config.yaml
num_hidden_layers: 9
hidden_size: 128
num_attention_heads: 2
num_key_value_heads: 2
head_dim: 64
intermediate_size: 768
vocab_size: 1024
hidden_act: "tanh_gelu"
norm: "layernorm"
norm_place: "pre"
norm_eps: 1e-05
positions: "rope"
rope_theta: 10000.0
rope_fraction: 0.5
qk_norm: false
attn_scale: 0.125
bias: "none"
tie_word_embeddings: false
parallel_block: false
init: "normal"
init_std_qkv: 0.0439
init_std_o: 0.0439
init_std_up: 0.0439
init_std_down: 0.0
optimizer: "soap_variant"
learning_rate: 0.0067
beta1: 0.95
beta2: 0.98
weight_decay: 0.038
lr_head: 0.00633
max_grad_norm: 0.5
warmup_steps: 200
schedule: "wsd"
decay_fraction: 0.862
decay_shape: "square"
final_lr_fraction: 0.05
batch_tokens: 16384
max_seq_len: 512
doc_mask: true
train_tokens: 84460000
max_steps: 5156
dataset: "wikipedia_en"
Each number is 128 + 24 x the weight over its row's rms, rounded and kept within 0 to 255. Layers, rows and columns count from 0. Numbers have three digits each. The size before them is the row's rms in percent of the matrix's.

# down: layer 5 MLP down (transposed), 768x128, rms 0.225, rows 696-720, columns 0-127
# up: layer 5 MLP up, 768x128, rms 0.227, rows 697-720, columns 0-127
down696 106:137152142082138109124131124151096095144123115145111125112108169065118147153125109130121134096144162105141186101121149164125130140102113169125121101133118101165138119125120190099081123061121112158083088153128165117133127149137150170075109120150119168095138082140127102092151151125155145124127130157135129120110107164105135133145122138113119129094151098128134142148146121109143115099117
up697 099:120121154115138160122121108109115122133116116160126113150106133148143143150097112084103142153123090134138154175103146100162163105103112166105134117130126143099156151135128159102097128110153131188098151125118120113096166143083091122133165160100120084143160147113094123089160148101118139114086132137164111174182147144165147117112121137091098147143163138157081139123131145114145135105118
down697 100:144161120127089130130095088144165107112159119111129122088188133172110114118165169143093150137124118129113162128118140111140148141125138083096160136124153104120074114118112124140104152119166142127100158130121140157134121108130107078185122155090167159170139163141121121106135164121129120139102151105157074141176147134138125117101147145169127166132134133146090105112143128141120126162129
up698 108:148131109087125114170145125140084215124103084096149117106172163170162149108092095131131088154100145136118127107103088135134128148129152153098135094117095136166123114125167116111141135093137104104112128164158111141101131129105119112125148125153156155146112107166145138148163114141139117149120133122162102167133153087131108156123131116146147139104113117126117097071144107152124158126126
down698 098:134126101124108129155119141136147109066084141163105138091118132144168093130118134139110134123132074124177117153117135133127123093121117135110110155121110130121111100110128116113086119125136159076083081068086100114109139146142140152149106089110155093146091113085089141091103124116123129125089130113098132101169164180110153119134122120116123144146105139158127127093145128124151104153141
up699 095:099129163150097111142122124119121185097092120156130125123149084097152124090123149112121170107132094127117101123108095144150098103113160132120117100124131123138122153079170097119099130169105123153128166148119146102131103128127140140099126126116144125094137133128140178144130098148119107115124144148193115176090118113145139118194113118109129105131110132169096165127170181116109106133108
down699 100:140072096160106086173113140148139126091121116145103130117123086123125136137119100115054100147124114115145100122119141183160103134124109129122138141139135125128138104093125139132185111151113132153148169102143116134185117158112144111119101092139094125124152111106148134123124080138109134133084141182111111099147149153109070156125127131112130118166123138118119132109105189131104138109108
up700 097:136073138175162135143103128110153112135099147175140101152135118106108096128145115137151101118153099175130123161109134142139088107067142136107135086128109139111126150137127157129134137162125160111104100164183119126121142099098119154101125195124148143106099121113157143154122131086144108116167093147142094143138093118148116098173138103151144126113129143095129126122149144081106150114100
down700 105:132120090135138092123176134175168134081118102132122118096116119129196101158120130090162148105129097116129141158108117088125122121121154105122130150152119154147163121118124114136128113126108132137126117144099123117112126127140165111102121110166117064120112110135157115122124125200166124125121179130120158111126115140123137100139124137115136127166099131113104107092106081105172105181178
up701 100:144158126122180126119133139147152096100128124131159153126132096097146152123083101117088142092126134104107143108171137158155128129124142146105121161157140109136076057106085103125076126132120129123168130126083150119150135138161118119197134143126130125082141144150112135123148111107118140144126128143180114102110105125158150148112132081141158125124129164130121147171095126109106090137158
down701 100:135100110116105115173149129138116163140137148132086152143151119113113111119137168116118145126159168142148099145131082159165126091163131124092147123116115154110093136143144113124118125111111095162128113209125119099113117127099137144136118099107098084141132120119141126170131113100143160119168135074108129145141112091159104132136149142122141137168178120125064149097100123148148141081136
up702 097:088124108172124104097127168117118133149091097096169115142153115109148172130155100132118131135121129182125122177099089106097125109139126118144138130137138112105153145169120189140121126161178122161118126162085172085112160140090116106127145095136122108155102123141130097145136112139158110112135131170120134129089129119133149160109146126090084120117127088143119164121131110155163146108146
down702 100:140120107128119126119190061114161138110148155205155138187092128176114132133151130124134150106162129157097112120159123135131130161127124130101133132142131105134148102080108135135094165155120099108129151163148109090108116118138127103155143125117152156091124127123182118178148101116129150110110104124116147106149102067141160130129114146157118136125122153143112091148138134115109141149140
up703 095:143168103134118119155147101085154105132129083138151124144129106122131170105144086099084088167126118143170171088114134133132106104115175142130106127168134122109140173140130128120119104090146128108119120150137132157176134090105142095109139116107101142149112145161137148140155143143149176113158129114099150171139133152150168116117133123123144120077185110147093118131136167140101128104105
down703 100:125146179146128172115123132140111153125124108131135143126094085147106145104094113076098100105161134124138171087143130165155118150151121112143151100143158177105121108143134136113155169156115115114094111128122106175092126141098159151152135150105138145084131130120130155132111128118129132166169189110144162080118105124149102084127123134111139175173134112129143127135130156171151150135118
up704 098:110152200140137111138111139186112137133136193100127083144123110116149130151153109094132097146156133164110092137089108127102120114125111136137147093106116161111084142163136138155104124181138118135116138148124114111125148095102143113123149123104094150139119131121162133128105117115132156130149151120128122132116082121162137135087141155104112128156118086139176083105087132106089154174107
down704 101:119141126097097145088125118139129054119120094164119164161079115104120124134140136147114149131088147168090114128110104131127103117115118146120160109144150164157123156094142149097098119145126112148111091159108109152159146149136075095114124105144136109168151149118129131116167082120169123101162138138160113097083127123112085157154119163149163106116122130126107110085126119155128123143105
up705 099:125138098080126141144131128093150167150125086132135091160126195133123150100129123168158124114126110107106118156127159130113143117127145116129121173122105133112114162102162134113116107117140132114109092153134154168106101103139139138111125142128154125145118130110107131111138172159149128140175137120134119158100094157096139177131122089163148109113171121165090117135039084109128135144146
down705 092:140079107190125096110094120100108084078137129101149144117107111144153099119151151145133138138112158149108138144102160100129122153101111111119144093146151113103147117153148142104107098134118151140099119102115098107148057156145117102120105145150137134143120154120141128101115153116131064102112152090123162123139098165116153114099139148120133104105149080085151106133147154121133118136075
up706 096:088103143132172169149119131120152138097109133112125059109140115134116129119122098154132166135151123107174150112124126110125174127150136121102143121124083146139109165165116094118109123128114148162119097191139107123115113166125159115068155117095131112164094106120107098138150101152148144131154127129156138089127173112136120138161110165143127095077133083148124112129130123157108109124094
down706 107:137137065109089111116135127143086156137147124137153116140140092146128144126107151099104119149155079123102158140169120110116148149099139096128113145123143128109114111096107109107107161121117126110108091154085131122176123107135136112132102180128096166149152129135134163122139143108053140121100108113114094147119158130139107128107127118070106151116121073129138107175100114119124138184120
up707 092:162139116142095161072098115120136164122132146123150159138173157138126111129129105083152173143123154129104144099162127147121151159163110178102101134136103098137108156122113091139145143144117131134160138146118131126120086107105092106122125135141107105101149116129127113112131160149093107133162114179121127214153133141147150107168151144128128076111087115112129136136100099087128112136141
down707 087:092145101116125149144158126086134156119145132121141131152117116161124069126089153111149148100155160090123121146104123164115146130125169145111169127170109172142100108121132106131114125115145166095132103094094117077135130115116095170107171160126114123151136138177172132142112159115112077143150148094147134112141109113130129123111133120160104138156095120174082097138137137121136178117121
up708 094:165133132108125113146077110096117109167159137165133125167168101112165101112197135144143130142113110116117140118143119132118113183144124139082175079108129187149139119109126132113168129158126100127128128158127114089147100125097124149098151116159128122120120084079146149140139105107132105139169108165108135138116098122110150099117131090113157126115091118145167124103125139118144090127112
down708 108:183089141093088079165102159132147138134126146099096108146166135138152134133147143130142131103160125098116099123096136117143122096125113103159160136152166083101145114156106088082174121116159143124156120160164178099143092096137114153135127125177160133144108128126177142105160129118161147144150155137137148143131114117127136106101145116145091101092130108144100127106118088128122109130128
up709 098:116103083090098091165157158091150136112089157127107113131132096165109116133153117127142074130130104140099140106110161150175140130149123136094139134153103108109137157098127096109120127148125129154131155149128102194143104144140143088125186100141123093127149123123152184114134112141140146121131144157098104093093102146100104121129159129106162111106077160148127148140139129135101126152106
down709 101:056151090137156116156050114091108142129111147151113128116103131169078076128114125108144163186141120098120158093164153118132156108154133139104131143102150173119120139116127118116108094113094151152115136135188101124137150109154129139155122117161121100134140149159157140105137091135132140126080130107138141135118135157101111112080140156114105166125149133123128130121128130139137119123150
up710 096:135131082120147127126145156125118153167081129093126113136140162132116120128118136094108154102104158144143125122113135146130129133157105103119100119142155141104137149163049127125138168142124096116122107172136081122116097135171129145124106135111123124169089141141121144139085138123125151111087155151114119172121143141124183062143129173131153150101122078109177122122149145133092145102127
down710 089:171104120094115124187111148115154130117103114149129104104123160153152121159135179128127144122132120118151078120096145112146143125131133118100148142107138153152100130089160083149119151126132154113160100120097095134159116154131183135122146145158123121118159124102158136153127164151098098127140099139120147197138106125124117132086140159106123128134084115172118140093166189143093122116115
up711 111:146135125106109125104110132127151152136150124116127122110156163099118114141106091158118102152117158081121129139113147154102084132139141115116128158105165145135113169124151144125123125071166127146115113108143106137131092127147167179093118159151135083130074168096117133118166160116108136168157130129090135123121110144117143145102123114103152087092149133184148082164123097135148129078144
down711 098:135096122141106116175155138125091132134149125124126097155100146148060143094131092127089120089138065131156150139169130131103147138091153138152113127181150148127154145150070114119117113117133110118152149175134104124147129125122174134140147103161138155117113126135138118161138182120160089110160132144124123135107103173132138140125137120108106151114140135097153148062146106103100140124118
up712 109:117140133106154162153143133129105075138120139103158150120159082103128110119141135116130107112138109146137166121114132079086138161130139134178116129102096110113125149132125093078098126085128092135165132116168144079106156170142122140128124147145131112196155078127197131116119126147114107163135127145144117111139156093097129120131130124142120141135140141127161139108132131083148095169101
down712 119:115135136110138137115164104088148184146139108134119090157178140097172157096128161106115131166116153095139115115115167145133124170094117145107109159127105097118089096070135152154145152147134126125106121153159131128117118120138107111139148127108117097080129101148120140080170087099111163130080145161128126106142167105128104110121120103146104131115135135153126082167118113141149096118119
up713 101:151151100109098147134130123152151131132135133140127129113083162129152127147132154149118099170156100166130119134137106130127120162114143111147130108087116111151159177094117130152125085159111167090108143130097106127093160135082182146152162137147106103121140093149069092132117097152117153115113142141107140125175075146122117130160094140129148134151151125123127148171120111119096153096082
down713 099:172112154113119116159135141116093145090139108138139138177093115108157122101130135165148127147117110126156102154143130109111118155089123125139107135109097106177116103141138102139179102178131158104113179144131168109116096151131163150145105115128154089098102123138127121084088098115109093163096137086121184103136122133122119155100138112128137088122107112117140092165097092127117129121132
up714 099:115140156162152127115120096154114080106144130116110158144091160131114096145116138121123137151146148143122200122115081106139145172138098140118143093116169159102099138102115129141111118134093121091138105150148137133130128121115114144150163152137127098099146132130135145135134115163181095102130089120130135151144147155118144116090206100129140119095144155100102106152184150123155128084114
down714 107:102113103139134091104135122119091153141129117149107151151107113157073134104151141175137118149098150156109092110105106158161112132107176119138124152114139153151106195156113065153106129110122072156143129154102099176116119123128097134143147096114161125159131138141162141130129133112135093127132137089149124135164114111137108147118158091094105118137128138160146123133136142147110161111069
up715 113:150109140125130123117107145148163142151130148123171123165108125129116145159153128116134145162148097154130091114125126144136148124163135105160124164143126140127115095096088085161166156138104163112093119169148129125125098114136164140125162125108147156155111145129092090146111171109130144151139099159091118079094172130113124047104129148160157159110127123129147145148128084100119122106095
down715 117:144147113117140132172141144143115132099152105072118128123099086144169113135129118134150108144140125094162158147144131086101092095118123138139143126169093153123111120124082128176126123129102115152130113173121104129082130077090112139112103157110150152121103124171121141114170161106116125174154149149098157123124170148157099094134110120109109141147135068105146109127142153146107139170133
up716 104:133128159090106063142108152120098158122124121150087118139130121137128158129130146129115130132131104145133156079121091129124135110105136102185104111116133099152138143167113107137131156134121167141125085148118112153155112090174111107158106118146151105110144141176084094131149113116129099119104117150133102161135169171117116101107116131136103148103094162099119165159136066092101099144136
down716 114:139123116141092075104094130150127166081096115079096145089088072138127137102160106145147129120164111152168173156143107129131143108131096129155126118154119100156156147183099145161136120140091149153096151101103114115190101132126130154149114127142096129136132087110114117146123097126131105150124141118112108104121126141100108115108106102126122107170107127155103099137146128118131167128160
up717 099:113152111135178149135133120113109134106150142130133108165132167130140097112154138146147080107125148163122162114112076142114157152116116104161127164121139088118090144148140136118121153104136129086103087164102142081107160149154075117109128113182154154152140127139113149118124116113113148134163106129141122140068124126109158099125118141129135137124052171174103118100117137140125107144143
down717 095:148102157076088131136133136119121103129096104149118107088159137172108134153117152135111154082120100088146123158121157145099119135160153130130138110146165152107150118119113133110101179155156147131123146146119152093101123152098128120151158143160080081144058116112118161148181123119118122137140165080127096145123146139145123126139162122104134098142141107125103115129140096094143096149155
up718 105:123182119117132156107139117117134090133084128121128127131103104133169121124114139146106147126119124095151101168103124124131140160137180116149126115037122117090132123109130109086112113125117129129171176115105122128126101146135130099180128120158121080094123148087140133141130145136166169082140127161157130154104114118161123158126121087151112096139156118119143134144150105099143153171093
down718 109:115161116140127095134125125172129155123098127080133179138104102148130131125147131118083165133133084159163155138172095140123141125098129083115121104126137163148116118085172170139128149142153123170111137080081113135095102128135115097189125098189117135097127156122114129093134151125144111116134133155118117121107142136126131123093105136164141121142125153140134131144150158107128137060115
up719 104:162111134153141117100188115139145117169141148074144143097134151117161146141120156108159131146172144137118123117091109146110114125097116075170109115115134136122079080088112173126139143088123094157122149119107141132159128094114142140096155139121147150121176116095115154120144126143159090131110144070119138115147164118142110160134125089112149112085113104135125144129141164138095117131158
down719 110:115132120115122134130156115122137111107094175111157138155102110119132120121121126120154137111145076126127168096128147141133145155122109133174139091110155115098136161139074148155143177119117152114168126115140127148138108131120099137167166109117144124155162097125130153123122074091137134175106119119182106103117130157153092161072154141169132155110097102115100136177102094149111120103138
up720 098:140148151115170152111128153117162154098123144160135110107162118101050159110144146116101112074170168145141112124107138124187144170078156120126103132139134124126105147104081100102131103115145089147147114131119115163124090138122124115116175116094126152150161124115138125088095166138176127109116135135165100114153134099138120103121142131104125110123138105124107122105146115169120141138097
down720 104:130138135140164115155127111133126152145146116155105110118129130133112134136138146119127052103163157159181168141113134165114141132129105135111128084144092145125141119093164119116138109159155110131140160082091106187079122119132126115172086132154115093136122130101139172102129162129096110114103082097153120130178091117095115111149117127129144172125113162111148145140145144147126126092122